Part of a small language model's weights: untied embeddings.
Each number is 128 + 24 x the weight over the matrix's rms, rounded and kept within 0 to 255. Layers, rows and columns count from 0.

# layer 2 MLP up, 1536x384, rms 0.0637, rows 480-515, columns 0-191
[[115 143 164  88 119 148 114 128 125 154 128 138 147 134 143  81 136 142 152 103 136 127 104 110 169 176  96 128 103 180 134 151 133 148 115 140 151  98 132 143 127 131 114 124 110 140 128 128 105 171 145 136 145 125  90 128 103 124 130 126 139 128 134 125  97 135 160 118 119 151  79 113 116 112 130 140 160  98 140 132 141 101 144 139 147 155 148 156 111 124 158 146 123 153 153 132 162 133 184 111 102 103 139 162 130 165  88 151 133 151 167 142  90 137 142 144  62 136 109 141 140 120 105  92 108 137 172 131 122 138 114 119 126 127 141 116 137 142 121 113 106 121 139 110 124 138 136 111 121 133 113 124 160 124 170 119 108 134  87 113  93 107 120 169 136 161 111 140  66 159 110 114 133 140  88 133 154 120 167 133 123 145 153 168  98 111 144 137 135  86 129 143]
 [119 107 135 102 115  91 114 137 120 148 141  82 134 139 125 112  89  88 100 117  99 133  88 104 131 134 111 129 113 119 112 168 146 169 110 116 148  60 139  93  95 158 126 137 118 175 158 144 124 107 176 114 105 115 179 114 142 116 141 113 125 121 138 149 142 131 122  83 142 111 137 122 137 158 137 124 182 154 141 124 161 123 121 126 128 126 123 128 137 103 162  88 166 174  99 126 143 155 153  96 109 149 102 127 122 129 123 116  98 155  98 173 118 144 114  96 116 151 135 140 154 162 133 105  84 186 153 101 135 120 117 147 146  93 133 145 137 115 119 154  70 192 158 151 151 155 144 159 144 131 137 118 110 108  65 129 147 117  93 137 128 101 181 134 200 102 146 108 115 142 105 115 140 141  95 126  82 124 142 153  98 158  89  99 125 149 112 113 120 148 140 108]
 [ 95 110 157 113 131 125 121 120 119 139 124 131 126  98 125  88 132 125 153 122 144 156 119 159 121  73  97 164  77 145 125 121 150 113 143 140 110  98 147 147 113 102 108 132  88 189 114 173 128 108 126 112 151 128 110  81  94 176 102 100 127 159 130 143 160 125 130 152 112  93  97 137 195 136 139 131 125 208 133 166  79  98 127 137 116 125 165 108 124 124 134 125 123 141  78 122 111 127 133  98  90 144 135  99 161 117 144 101 135 101  92 135  82 172 141 112 156 131 125 141 155 168 122  94 100 113 175 114 161 117  95 122 144 112 176 135 156  99 134 131 150 135 123 110  73 122 138 138 124  95 138  88 150 140 124 121 144 118 129 157 139 139 138 178 128 156 102 119  86  91 100 144 149 114  91 103 106 173 107 148 102 142  89  79 130 169 152  73 133  97 132 125]
 [102 154 139 150 124  92 138 130 124 131 141  80 131 116 146 131  68  89  89  95  96 133 115 151 140 135  97 162  98 119 149 113 125 175 146 122  83  79 147  97 123 189 163 166 115 117  81 121 119 189 145 113 120 109  79 124 138 117 108 115 121 135 146 132 122 137 131 114 122 106  97 131 155  98 170 156 170 127  83 134 133 110 107 151 113 105 165 132 147 126 143 149 127 151  93 163 114 151 107 120 149 134 142 110 124 154 125 137 156 102 156 192 121 116 139  94  71 116  97 135 124 140  75  76 105 142 139  86 205 134  86 111  98 149 148 176 142 114 114  98 150 121 116 129  56 128 132  96 134 143 133 173 116 147 125 105 147 163 143 142 107 121  81 106 166 121 157 186 146 143 113 169 120  97  72 129 113 167 163 108 144 138 129 106 121 132 138 124 134 126 169 125]
 [177 120 146  62 178 180 149 125 115 150 127 173 141  88 140 130  90 111 142 133 109 142 133 140 154  98 105 141 148 158 167 108 162 151 125 113 102 125 160 149 125 142 145 133  79 109  99 162 146 118  95 120 153 125 193 150  87 107 164  97 115 158 128 124 143 165 137 121 149  79 116 138 107 104 110 122 160 134 109 137 126 143 156 140 128 139 121 129 128 142 121 133 131 154 173 106  84  98 142 130 151  81 146 133 102 129 107 139 115 103  93 145 117 163 137 127  92 116 107 137 173 153 115 167 136 178 143 137 120 112 134 136 158 139  93 121 136 121 127 116 139 107 113 145 124 153 104  78 104 153 108 141 130 157 135 114 107 132 141 118 157 115  87 132 159 116 105 107  87 138 135 118 132 128 116 106 168 128 100 110  90 148 139 141 115 167 127  81 114 126 146  98]
 [120 147 131 103 142 111 103 104 126  99 111 119 150 127 150 155 145 127 129 140 125 105 124 175 116 118  95 178 108 142 107 113 158  91 102 102 138 117 136 144 111 139 157 133 171 136 136 111 114 131 128 131 157 120 186 157 128 141  84 134 161 132 139 147 147 176 131 146 115  95 152 116 142 101 103 149 132 137 146 142  94 143 117 162 132 133 124 131 162 126 115 150 106 131 118 145 161 112 129 124 145 118 155  77  79 110 121 138  97 102 178 100 113 177 171  98 126 128 144 127 102 135 109  91 138 141 118 124 145 122 118 134  78 154 124 147 110 130 119 128 133 117 106 136 115 129 120 115 105 129 152 137 156 144 175 134 124  90 121 135  67 121 138 105 108 101 102 127 104 164 128 138 159 149 172 168 135 154 168 145 137 119 139  96  98 164 144 125 156 105 129 127]
 [104 170 138 171  68  75 141 110 123 149 177 148 158 125  99 137 140  65 127 119 143 114 128 145 137 104  91 159 156 107 108 119 152 126 134 132  87 126 155 123 133 131 146 140 142  86 103 179 127 126 118 147 132 127 119 140 133 117 142 105 113 133 112 114 141 162 126  83 122 148 138 146 142 136 138 125 134 165 139 104 109 130 118 104 152 162 110  98 100 151 144 137 125 135 118 103 114 107 104 166 136 120 132 146  91 112 126  86 166 143  84 181 121 162 146 101 115 102 105 143 162 125  99 116 113  98 161 113 108 127 128 118 137 123 113 147 100 158  85 127 113 194  75 116  81  63 153 132 146 142 111 121 185 121 110 128 137 134 128 157 117  97 121 137 150 120 111 122  97  94 145 136 134 109 157 120 137 165 158 126  85 138 170 116 144 137 141 125  68 106 138 127]
 [126 140 121  85  96 155 120  89 122 139 107 156 150 151 108  90 143  82 149 116 145 132 102 135 134 145 113 132 153  96 157 134 156  95  85 126 112 133 137 127 171 103 185 124 126  78 143 172 113 152 110 126 103 120 156 168 114 137 103 160  92 131 165 106 154 165 148 137  94 120  96  79 124  84 156 176 169  66 169 109 145 118 143 126 173 114 151 149 118 130 114 100 126 106 158 140 120 112 132 140 138 111 137 166 143 152  94 111 138 153 111 115 130 117 120 172 144  94 136 135 111 146 106 122 108 110 128 118 135 160 160 132 148 152 128 124 150 152 150 149 113 161 169 132 115 120 135 133 184  62 123 142 162 147 128 132 154 153 107 126 129 114 105 128 166 140 159 200 126 124 115 150 110 105  89  71 117 138 127 133 124 127 137 190 142 130 144  93 134  73 147 124]
 [131 107 112 164 152 144  97 146 110 136 135 118 126 142 134 103  84  62 138 133 127 132 132 142 131 170 136 111 157 114 147  95 120 147 132 119 115  71 127 145 122 132 139 153 146 146 156 133  90 154 132 155 105 106 130 136 103 105 131 136 132 128 181 102 147 147  75 134 104 150  87 151 112  84 120 124 159 160 149 180  74 140 126 118 106 133 117 162 143 171 133 118 130 126 135  78 103 117  79 143 114 124 168 124 108 149 123 139 120 113 129 124  92 131 105 188 163 125  82 138 167 115 130 136 128 160 134 102 148  73 125 110 162 133 107 147 193 144 120  98 123 173 130 140  95 127 147 121 139 129  97 152 105 129 108 133 167 112 109 159 143 122 152  83 118 114 104 115 124 151 134 111  98 129 156  93 144 151 112 138  71 121 128 112 110 133 141 165 137 127 145 134]
 [103 123 142 112 103 128 113 125 142 137 156 158 154 122 118 144 144 132 125 122 142 158 144 169 144 153 111 125 176 117 139 110 122 133 155 146 107 119 144 120 126 153 116 140  95 153 182  95 183 129 152 123 131 118 122 142 164 175 123 131 143 160 114  88 127 139 131 122  94  88  84 136 157  93 126 136 127 124  85 115 137 146 113 143 140 136 155 105 120 100 119 105 139 121 106 159 101 103 120 136  89 132 154 139 155 135 138 113 142 123 158 161 120 144 145  76 130 173 108 143 144  88  97 112  99  78 152  91 140 148 156 105 176 118  95 147 154 164  86 131 120  97 169 149 122 125 134 135 122 149 143 138 164 153 141 114  69 133 114 131 150  93  99 115 122 107  95 140 119 122 143 160  92 146  99 101 129 129 131 159 153 145 140 123 145 135  98 149 102 103 154 110]
 [145 140 139 114 121 116 152 138 143 161 159 106  99 140  86 154 121 122 122 130  86 131 101 134 130 147 117 111 160  98 131 140 126 130 126 128 138 123 175 127 113 127 104 132 119 124 144 131 139 139 142 140 125 129 104 136  85 183 152 103 133 189 152 104 115 116 136 130 158 123 112 161 145 129 118 124 124 128 113 103 127 102 128 100 151 128 196  95  93 137 124 170 117 107 144 133 120 123 119 135 117  64 127  99 127 117 132 156 173 175 123 116 127 181 118 127 108 138 128 157 115 137 154 120 159 165 139  98 177 133 155 155 145 112 127 120 141 148 126 132 129 146 126 158 141  85 120 118 118 105 134 134 148  84 102 143  99 143 169 131  90 139 127  87 165  88  99 107 117 133  87 143 160 102 121 179 150 151 103 101  87 135 133 161  94 140 110 105  98  97 154 109]
 [126 114 142 114 155 147  92 111 152 113 148 152 122 140 119 134  79 148 107 112 162 156 145 119 136 134 122 183 130 147 157  93 107 146 115 109 104 128 138 108 147 140 166  82 134 171 100 144 145 190 125 109 142 155 169 118  61 134 160 165 144 122 146 110 125 116 125 153 113 119 109 159 119  93 137 166 129 112 117 139 102 120 118 129 164 106 142 147 150 152 127 100 121 134 111 116 146  86 165 124 143 134 153 111 135 118 113 129 118 112 152  94 104 128 151 131 105 109 129 134 148 145 126 130 103 118 127 101 133 116 130 110 116 123 113 143 176 131 136 155 149  98 119 167 175  98 126 152 135 107 132 113 144 176 133 110 145 146 119 138 119  97  93 161 113 123 105 149 111 111 107 118  79  88 122 127  99 147 168 115 143 116 125 139 118  99 114 107 124 147 129 158]
 [145 114 118 142  90 115 155 132 103 137 150  73 124  97 171  59 133 114  42 131 114 136 137 103 170 113 130 123 130  88 149 116  88 115 127 107 162 136 126 118 158 131 111 131 107 124  96 135 152 113 143 131 127 102 141 167 108 120  95 109 150 172 120 174 101 126  45 142 134 101 157 125 155  85 205 122 123 145  97 146  71 130 106 168 154  96 136  91 114 163 151 121 155 123 106 149 103 139 162 122 152 162 163 184 118 171 113 145 113 100 136 102 116  91 116 125 126 101 150 135  91 125 150 150  93 125 168 104 127 129 132 102 122 116 151 130 167 168  98 122 126 124  96 174 137  80 183 123 137 158 113 169 131  95 111 111 115 169  84 123  98  51  98 175 125 119 133 131  93 114  73 124 129  94 124 151 118 155  67 116 141  86 120 148 125 120 128  62  46  83 134 102]
 [136 118 120 106 117 115 146 168 108 110 183 111 116 116 143 118 129 107 103 111  56 148 153 146 140 116  93 190  98 105 105 101 143  62 121 154 151 125 147 166 125 131 103 139 114 133 125 136 154 106 102 119 136 135 143 135 131 108 129 137 108 138 182  72 142 160  73 107 117 147 100 146 192 103 170 127 134 144 107 148 110 161 102 107 148 124 117 124 101 106 173 115 184 108 160 168  93 137 143 133 109 117 140 125  93 129 117 109 101 194 146 134  83 120 129 124 128 147 120 128 144 126 127 142 156 116 156 173 154 135 144  90 132 141  99  85 113 144 134 161  89 114 106 127 111 154 151 143 100  94 112  85  90 116 119 129 162 148 146  92 129 112 121  72 138  81 102 126 138  83 100 127  82 126 144 125 139 161 109 108 112 140 136 126  96 143 134 123 126  96 121 141]
 [118 145 167 105 112 163 134 160 127 143 123 136 114 150 128 106 134 131 131 116 165 121  87 118 127 169 132 134 104 115  95 118 134 150  81  79 154 142 164 106 127 113 102 145 137 125 147 149 104 160 123 165 148 139 119 151  95 143 130 127 124 149 158 111 114 139 143 141 170 113 135 138 157  98 150  87 170  98  82 157 116 130 139 150 160  63 133 129  82 165 155 171 107 127 131 147 139 103 156 136  87 163 160 155 110 114 126 161 123 134 115 138 117 142 139 124  74 127 126 138 107 118 111 111  90 134 126 121 127 129 126 114 112 134 124 123 117 186 130 132 123 141 121 107 154  95 141 146 107 131  97 132 143 122 108 138 156 121 151 135 132 131 119 143 144 145 153 158 102 136 144 118 126  74 135 104 118 138  97 128 104 117 116 114  79  93 182  81 123 149 109 125]
 [153 146 140 108 124  93 113 127 145  94 142 123 135 129 118  84 121 133 128 139 109 128 100 149 129 134  93 183 146 110 129 129 122 126 133 105  75 129 147 136 160 157 135 142  92 135 132 133 131 143 162 126 160 118 114 126 135 182 133 129 113 173 144 115 159 116 151 130  89 117  93 100 138 146 135 112 123 157 101 145 112 169 123 144 161  91 163 128 118 100 145 140  98 153 129 132 157  99 131 110  94 124 159 152 148 138  96 157 148 139 115 127 104 169 166 120  91 132 149 133 131 107 154 137 169 108 167  96 131 115 143 125  91 124  96 122 139 152 117 103 144 114 120 111 120 136 148 127 105 105 133 111 124 116 146 108 144 165 120 103 125 131 138 133 132 123 107 134 139 104  80 142 139 149 132 132 149 160 145 130  96 136 106 147  87 161 140 117 128 116 136  96]
 [136 119 168 141 102 110 144 130 162 143 156 144 123 157 103 113 122 134 112 109  97 109 140 126 118 103 102 144 122 109 143 131 142 118 117 159 125 124 170 152 131 121  97 129  91 120 132 132 145 101 176 124 115 141 102 142 137 145 132 119 162 149 151 125  55 148 124 104 109 125 139 148 155 102 127 180 103 109 118 126 154 127 181 153 166 135 140  92 142 143 129 142 142 131 152 110 120  97 157 145  88 165 144 140 151 135 121 124 141  95 153 164 150 135 145  92 102 150 130 143 127  93 156 129 175  85 162 139 135 107  78 130 147 148 119 148 153 142 145 114  93 146  90 162 122 136 125 102 114 128 121 158 108 112 109 140 133 133 137 107 138 118 148 124 118 114 121 106 121 107 124 110 107 125 168 126 171 178  71 134 128  84 110 156 129  80 128 121 123 132 122 104]
 [139 108 166 132 119 170 139 105  69 122 136 116 145 106 118  94 111 119 164 125 143 137  82 127 169 147 123 160  90 125 171 136 127 151  76 138  97 147 128 155 152 171 112 157 176 123 157 107 121 126 135 121 115 116 144 139 159 119  98 124 122 150 151 100 155 178 137 148 133 134 119 149 116 111 121 132 124 138 134 130  95 104 122 156 144 139 121 121 142  99 156  98 134 172 127 165 164 104 120 118 114  91 152 117 137 119  93 155 108 120 123 144 124 119 125 123 129 151 180 146 147 145 102 165 112 137 112 156 133 140 151 135 159 139  96 117 147 135 146 101 121 166 126 124 132 114 106 169 141  87 145 157  80 128  78 135 112 145 117 151  88 134  67  96 135 131 134 136 106 129 136 120 127 138 141 116 111 152 127 113  86 143 114 138 109 153 163  94  73  90 133 130]
 [118 157 125 136 134 151 139 179 138 136 122 162 101 147 163 136 121 114  86 116 139 128 126  93 116 145 151 118 155 110 122 110 100 149  95 125 106 163 185 114 182 135 136 146 166 152 108 138  92 123 127 128 128 113 142 132 131 132 121 109 102 165 178 119 144 138 114 154 160 153 112 115 107 152 151 101 195 194 146 140  93 126 155  85 141 129 117 121  87 107 113 136  98 127 169 120 102 102 135 123  90 152 155  67 124 155  69 116 172 153 163  95 106 158 115 112 135 126 128 145 119 152 128  89 152 166 136 132 134 108  88 107 133 120 119 110 153 112  91  96 117 152 165 118  88 134 131 168 121 132  96 173 143 153 106 112 110 154 101  79 140 130 117  90 139 105 118 131 133 131 122 103 133 162 125 108 162 135 157 141 106 133 132  91 140 105  85 141  87  96 122 122]
 [136 118 164 152 175  67  98  75 189 142 143 186 138 176 121 148 121 150  97 101 120 139 136 136 123 142 124 143 116 129 146 128 109 156  98 140 155 129 133 107 115 163 109 135  92 111 121 116 122  98 160  94 114 140 116  96 153 130 116 125 117 160 169 140 143 120 126 135 129 122  61 143 140 150 113 122 139 131 157 127 105 177 160 125 130 118 144 143  94 119 139 130 133  97 119 132 154 107 116 135 124 124 152  78 128 150 129 145 125 106 103 113  89 163 122  90 126 116 152 151 160  92 132 144 101 106 145 126 146 105 105 156 129 151 120 125 159 151 134 122 120 141 116  98 131 134 150 141 176  97 160 161 167  95 108 151 149 148 116 160 116 122 137 124 139  95 155 107 110 138 123 118 113 133 138 112 128 141 107 141 111  99 109 115 107 100 140 169 117 126 139 119]
 [136 119 105 146 124 120 147 136 144 136 142 101  93 139 104 107 133 102 123 127 107 151 131 134 112 143 111 138 125 144 150 122 124 103 112 129  80 140 119 156 128 136 130 128  66 145 131 133 132 159 130 126 125 132 104 148 101 133 169 159 104 135 120 125 120 125  65 178 117 136 145 128 131 126 140 142 139 128  96 150 128 110  85 132 129  99 145  80 109 104 115 131 123 136 114 132  97 124 163 143 155 104 126 144 135 106 124 118 146 179 127 111 121 121 142 108 134 144 132 130 130 169 155 123 165 119 146 135 115 146 116  96 122  89 132 118 122 114 140 166 123 116 125 144 124 116 131 140 116 133 121  77 101 130 130 111 121 133  93 126 132 100 157 142 147 130 136 110  91  85 107 138 126 161 119 142 153 159 116 113 110  90 142 165 131 153 144 107 132 106 134 139]
 [157 128 145 124 114 139 115 109  98  98 142 130 131 149 108  97 148  77 167 152 144 147 108 111 153 107  95 183 110 151 116 131 119 126 103 142  61  92 145 153 154 141 159 166 121 143 162 107 135 120  82 127 162 133 141 146  96 129 110 142 130 122 126  92 115 134 156 130  97  93 131 129 171 126 151 114 126 134 136 127 114 107 133 109 127 182 125 124 162 112 131 116 133 114  79 155 117  90 110 156 112 138 160 136 109 188  75 165 145 145 138 143 128 106 100 137 112 128 109 153 142 140 136 159 107 145 140 143  90 111 101 142 140 143 146 125 123 152 107 109 126 142  92 100 138 115 172 143 119 103 156 113 106 120 108 109 104 173 135 133 126 122 118  97 140 123 152 140 132 136 120 135 110 152 115 127 128 136 114 128  99 105 135 138 101 109 149 130 123 135 144 114]
 [ 78 148 161 115 165 144 136 137 112 121 153  93  66 157  93 142 111 129 107 152 106 124  88 131 139 111 119 131 158 119 129 106  82 121  81 120 104 161 152 142 134 163 105 133 139 144 133 136  98 125 174  99  77 130 144 120 130  92 128 126 107 118 135 101 159 141  89  99 128 155 135 133 144 154 115 128 139 139 170 132 143 110 119 141 142 141 118 107 119 128  97 126 126 141 119 122 147 129 106 110 117 141 126 126 134 141 109 170 120 139 110 151 150 178 154 120 148 103 137 136 143 107 131 121 160 125 166  87 148 126 114 132 119 113 120 149 158 155 134  82 112 123 141 151 181 109 118 119 114 145 126 103 138 131  95 120 149 106  97 120 108 149 168 113 138  91 104 125 101 129  91 128 119 141 138 140 118 144 110 138 146 139  91 124 111 121 129 121 105 120 101 147]
 [112 117 127 123 181 150  99  98 165 101 162 140 197 166 101  99 134 121 142 147 159 147 151 148 151 120 104 146 159 173 108 141 131 153 111 126 120  75 110 148 144 145 150 139 156 138  90 102 159 151 124 122  99 120 119  81 131 183 121 157 116 131 163 126 103 129 113 123 137 136 143 156 125 103 122 106 109 135 131 135 128 174 139 166 171 153 119 120 150 143 129 160 146 146 130 142 118 103 104 160 113 201 130 139 133  84 133 110 127  99 111 128 111 109 121 118 130 112 132 147 170 121 104 149 123  96 137 125 135 101  94 120  94 160 118 112 138 155 112 143 153 138 131 118 126 133 140 145 128 136 132 116 165 110 131 171  83 139 116  94 129 144 114 133 153 113 116 162  92 117 164 124 148 141 132  96 137 164 112 150  93 112  89 105 119 102  89 127 124 128 141 107]
 [116 157 136 113 117 105 108 120 122 133 129 136 126 111 115 103 107 108 148 176 151 132 111 123 151 118  80 124 149 138 104 128 140 135 112 117 103 112 141 116 137 136 146 131 121  79 192 153 132 158 117 132 121  96 132 104 125 174  97  96 155 106 182 102 150 109 159  86 102 134 165 156 156 110 102 129 115 135 148 113 124 146 189 113 123 114 123  99 126 116 157 149  98 100 178 125 159 111 132 120 137 142 115 122 104 114 111 163 116 139  93 128 108 133 109 101 177 149 138 146 156 156 113 128 164 147 122 158  84 146 166 115 121 143 111 128 148 156  95 166 106 153 141 130 106 134 133 142 134 128 102 164 132  92 126 131 104 141 100 125 135 132 122 141 117 157 162 142 121 101 112  90 144 145 117 164 108 102 132 121  95 118 105 118 106 128 152 123 170 147 163 113]
 [139 107 175 139 112  99 139 123 134 105 135 115 124 129 154  66 113 115 111 117 115 115 116 120 109 118 117 131 129 115 163 122  97 101  89 152 165 134 115 154 121 125 109 143 112 112 123 117 106 134 182 105 122 124 167 128 103 140 122 113 164 112 165 120 123 172  89 161 131  93 133 108  94 132 133 196 110 122 134 103 109 121  62 153 125 129 103 156 113 148 130 167 125 145 105 131  96 122 119 111  89 138 153 112 123 129 113 147 114 157 143 128 115 113 127 106 113 124 141 148 153 137 129 122 143 133 133 129 102 168 105 166 113 124 134 151 140  95 117 101 102 136 144 131 109  96 170 136 155 172 138 148 145 153  62 132 126 141 172 130  94  40 118 128 120 126 159 104 134 160 122 131 103 113 132  92 137 126 164 142 101  95  96 153 118 174 118 132  92 146 147 175]
 [110 137 163 169 124 117 134 118 150 154 136 129 142 114 100 122  97 123 143 144 112 142  91 101 167 110 120 124 115 163 103 156 131 121 115 110 140 126 133 133 139 140 103  84 101 155 115 172  86 163 124 131 128 102 160 104  93 173 140 157 153 157 138 144 135 141  84 146 142 143 138 116 166 162 115 133 163  94  87 111 137 141  84 130 130 145 164 125 119 134 178 118 128 134 126 149 140 126 112 110 138 146 161 136 140 109 120 107 140 143 134 147 121 110 136 156 115 135 129 162 133 145 105 109 161 130 175  92 199 162 107 118 118 119  95 179 114 152 100 106 132  99 154 140 151 144 183 135 162  92 132 140 146  98 112 110 124 169 137 145 117  58 110 121 123 120 129 163 120 134 119 125 132 167 117 125 125 171 113 139 113 146 115 129  83 121 163 155 115 119 147 107]
 [139 124 106 144 126 115  81 131 133 145 157 101 150  99 144 132  79 143 128 111 123 142  79 133 126 134  97 173 114 121 113  94 107 136 133 107 123 125 126 107 147 171 107 139 138 110 137 109 107 132 143  97 113 177 118 129 148 164 136 155 144 161 142 138 150 133  72 145 108 135 153 181 141 147 181 118 130 148 118 140  84 133 117 135 127 111 117 127 174 132 111 116 121 116  96 147 122 150 130 129 121 123 133 126 118 141 134 131 161 126 142 140  85 118 149 178  64 108 119 122 147 155 162 116 139 134 131 106 135 136 175 160 155 150 148 141 201 140 102 129 150 155 135 126 123 157 101 122 153 151 151 137 127  98 144 134 162 136  84  79 105 121 157 147 120 103 141 116  75 115 125 160 123 140  80 125 154 119 130 142 111 130 114 137 134 132 135 132 137 161 113 111]
 [ 75 144 136  79 106 155 116 169 167 178 118 125 141  95 126 145 139  92 122  97 155 132 131 173 127 145 117 152 137 118 128 129 145 140 118  79 143  96 137 124 130 115 111 142 121 122 140 128 134 156 124 107 156 150 117 132 150 161 145 125 154  98 126 115 120 176 126 148 129 109 128 120 113  92 117 115 168 122 101 137 123 102 131 156 109 143 124  83 142  81 140 100 153 137 151 153 142 126 107 151 128  96 103 124 125 109 133 127 138 127 112  61 110 119 103 150 122 151 159 132 123 180 153 174 113 158 149 102 117 134 126 136 141 117 136  94 143 112 116  79 136 171 164 144 136 128 136  85 126 161 150 124 155 155 139 130 112 113 133 129 104 149 130 116 120 129 109 136 124 132  91 176 116 129 130 130 103 154 147 137  98 131  83 140 124 108 163 124 129 138 141 109]
 [128 155 138 130  99 145 143 142  95 133 128 144 106 120 140 125 123 117 121  96 146 163 115 121 122 137 117 148 159  87 120 125 112 102 145  76 163 132 120 131 142 123 117 133 168 109 117 122 178 130 145 142 113  90 144 127 101 112  88 168 119 140 125 138 142 117 128 175 146 161 123 155 171  78 144 142 150 145 140 120 149 117 137 131 135 114 131 131 126 117 159 165 144 110 156 128  40  95 160 125 150 146 122 163 134 115 124 125 122 125  73 134 126 133 126 125 119  87 153 121 119 183 144 110  82 183 134 124 120 130 151 143 135 140  91 153 140 138  94 153 109 135 128 132  98  95 137 129 146 143 166 136 154  87  91 163 107 137 147 125 119 127 107 144 121 129 163 145 114 140 163 145 117 139 127 116 119 114 149 134 122 135 145 195  83 152 126 142  99 129 164 100]
 [116 167 174  82 147 134 132 136 137 140 139 131 156 108 132 141 103 115 110 164 118 162 114 128 144 111 143 134 178 107 170 120 125 135  98 178 110 107 129 137 146 131 131 152 135 160 153  98  91 128 112 143 112  86 108 143 140 135 101 143 166 150 116 138 107 132 151 116 164 150  44 145 112 154 130  71 128 156 126 160 142 127 105 114 108 103 118 116 108 160 129 132 124 137  90 105 142  81 187 105 154 130 116 138 103 158  88 138 136 103  90 135  96 110 110 130 141 123 156 151 124 167 108 116 134 118 140 113 131 152 124 158 123 122 109 138 129 115 104 121 102 141 107 180 107 141 128 142 130 104 142 121 120 127 130 117 111 133 127 136 114 130 141 129 161 127 118 110 100 156  92 128 135  88  95 132 144 170 130 135 117 103 103 170 139 109 126 127 119 141 118 107]
 [153 109 120 113 133 120  84 147 155 120 182 159 189 129  97  91 115 140 123 120 143 115 115 165 114 152 118 126 153 139  63 135 111 119 119 135 141 129 135 157 119  76 129 127 175 134 149 128 128 199 134 118 121  79 115 132 111 156 121  81 170 115 129 146 154 134 151 141 146 147 132 144 139  88 129  99 117 132 114 153 103 137 162 105 143 145 106 113 131 143 130 126 165 164 141 111  97  97 127 135 125 155 134 131 115 140 125 137 120 128 113 145 118 141 130 114 103  39 142 122 154 131  88 121 118 107 122 144 148 147 142 179 142 170 118 120 140 124 106 132 143 113 100 149 100 147 147 138 176 102 149 144 114 113 141 124 121 114 116 146  62 142 107 122 178 116 104 139 131 126 148 131  81 121 147 141 153 144 115 167 157 139  92 100 122 118 104 138 105 136 151  82]
 [111  91 162 103 111 129 197 123 165 159 117 163 144 111 113 122  94 108 126  67 138 131 116 141 161 161 100 137 100 114 126 151 127 141 119 114 141 108 127 110 101 115 130 125 111 165 110 130 152 158 143 111 175 132 131 139 112 114 133 135 202 108 181 123 101 114 164 130  97  93 133 126 168 120 120 170 124  95  75 142 171 156 128 146 158 113 129 136 122 129 114 131 136 156 135  84 125  61 156 135 135 140 129 147 142 170 120 147 165 166 113 118 113 136 145 138 125 134 127 124 135 116 110 158 133 123 137  82 142 108 130 119 131 128 119 141 122  95 130 124 128 112 117 140  74 134 139 128 150 150 136 186 111 141 130 131 138 144 153 145 100 130 116 110 151  98 134 157 111 119 132 126 101 121  95 143 188 149 120 174 130 138 121 139 118 137 139  71 100 158 168 150]
 [158 121 124 139 119 147 122 132 184 148 139 114 129 156 126 170  75 112 130 117 149 125 102 158 142 147 117 119 149  96 115  97  92 140 127  61 175 129 168 120 123 145 150 113 141 144 140 153 118 148 172 107  93 127 109 121 126 107 131 127 129 172 140 108 116 120 101 145 118 124 137 154 123 165 149  94 141  87 129 181 123 125 140 136 120  96 131 127 164 117 124 124  92 151  83 114 100 114  85 100  93 101 161 121 171 123 127 126 118 183 125 104  75 115 161 130 153  94 157 116 100 113  84 164 114 161 153 135 137 147 126 120 124 106 116  96 171 150 101 104 134 150 108 128 133 155 128 142 136 128 113 132 120 136 103  91 120 126 130 139  84 136 116 137 143 131  92 124  85 142 121 135 129  92 126 150 123 144  78 149 161  97 100 101  95 124 126 116 119 158 121  81]
 [124 149 132 103 100 152 111 172 126 111 148 138  99  86 122 153 117 112  94 135 130 126 135 161 125 124 116 165 137  95 118  96 152  93 118 140 112  76 142  88 129 126 135 126 152 161 158 122 148 143 124 155 111 109 200 132 147 137 125 131  98 132 133 116 106 160 134 101 121 106 129 115 105 113 128 113 146 183 127 119 107 208  88 131 158 136 150 112 146  69  95 146 118 146 130 110 128 129 114 137 164 117 136  95  77 104 131 145 174 141 135 104  87 144 155 114 135 128 131 138 146  86 102 147 194 147 143 143 142 104 128 123 124  96 109 184 156 172 114 149  78  92 163 188 125 143 134 110 135 137 126 154 125 177 135 129 159 146 114  77  98  68 128 138 141  88 114 126 123 154 143 106  90  89 105 149 100 153 124 155 141 108 110 120  90 145 161 162 139 143 168 119]
 [ 79 157 153 138  82 132 118 153 164 159 146 126 129 117 134 108 152 115 127  86 158 124 134 142 125  84 140 142 107 128 131 133 116 137 158 165 112 104 124 142 121  87 103 119 112 135 107 144 106 111 115 106 119  83 132 113 146  99 106 131 123 133 127 119  85  96 133 145 131  89 101 137 123 145 143 111 129 142 109 114 161 139  93 101 153 137 113 149 134  89 162 120  92 126 142 116 129 161 150 122 109 104  98 127 117 112 124 114 133 158 103 152 147 120  80 110 141 104 126 158 108 140 141 103 170  93 156 113 115 122 136 115 147 136 106 140 109 127 112 128 106  97 122 129 100 148 107 130 136 164 167 139 132 131  88 141 152 117 164  73 149 137 136 123 178 116 139 104 115 122  82 161 128 151 104 135 133 160 173 101 155 129 111 127 109 151  82 116 125 119 123 140]]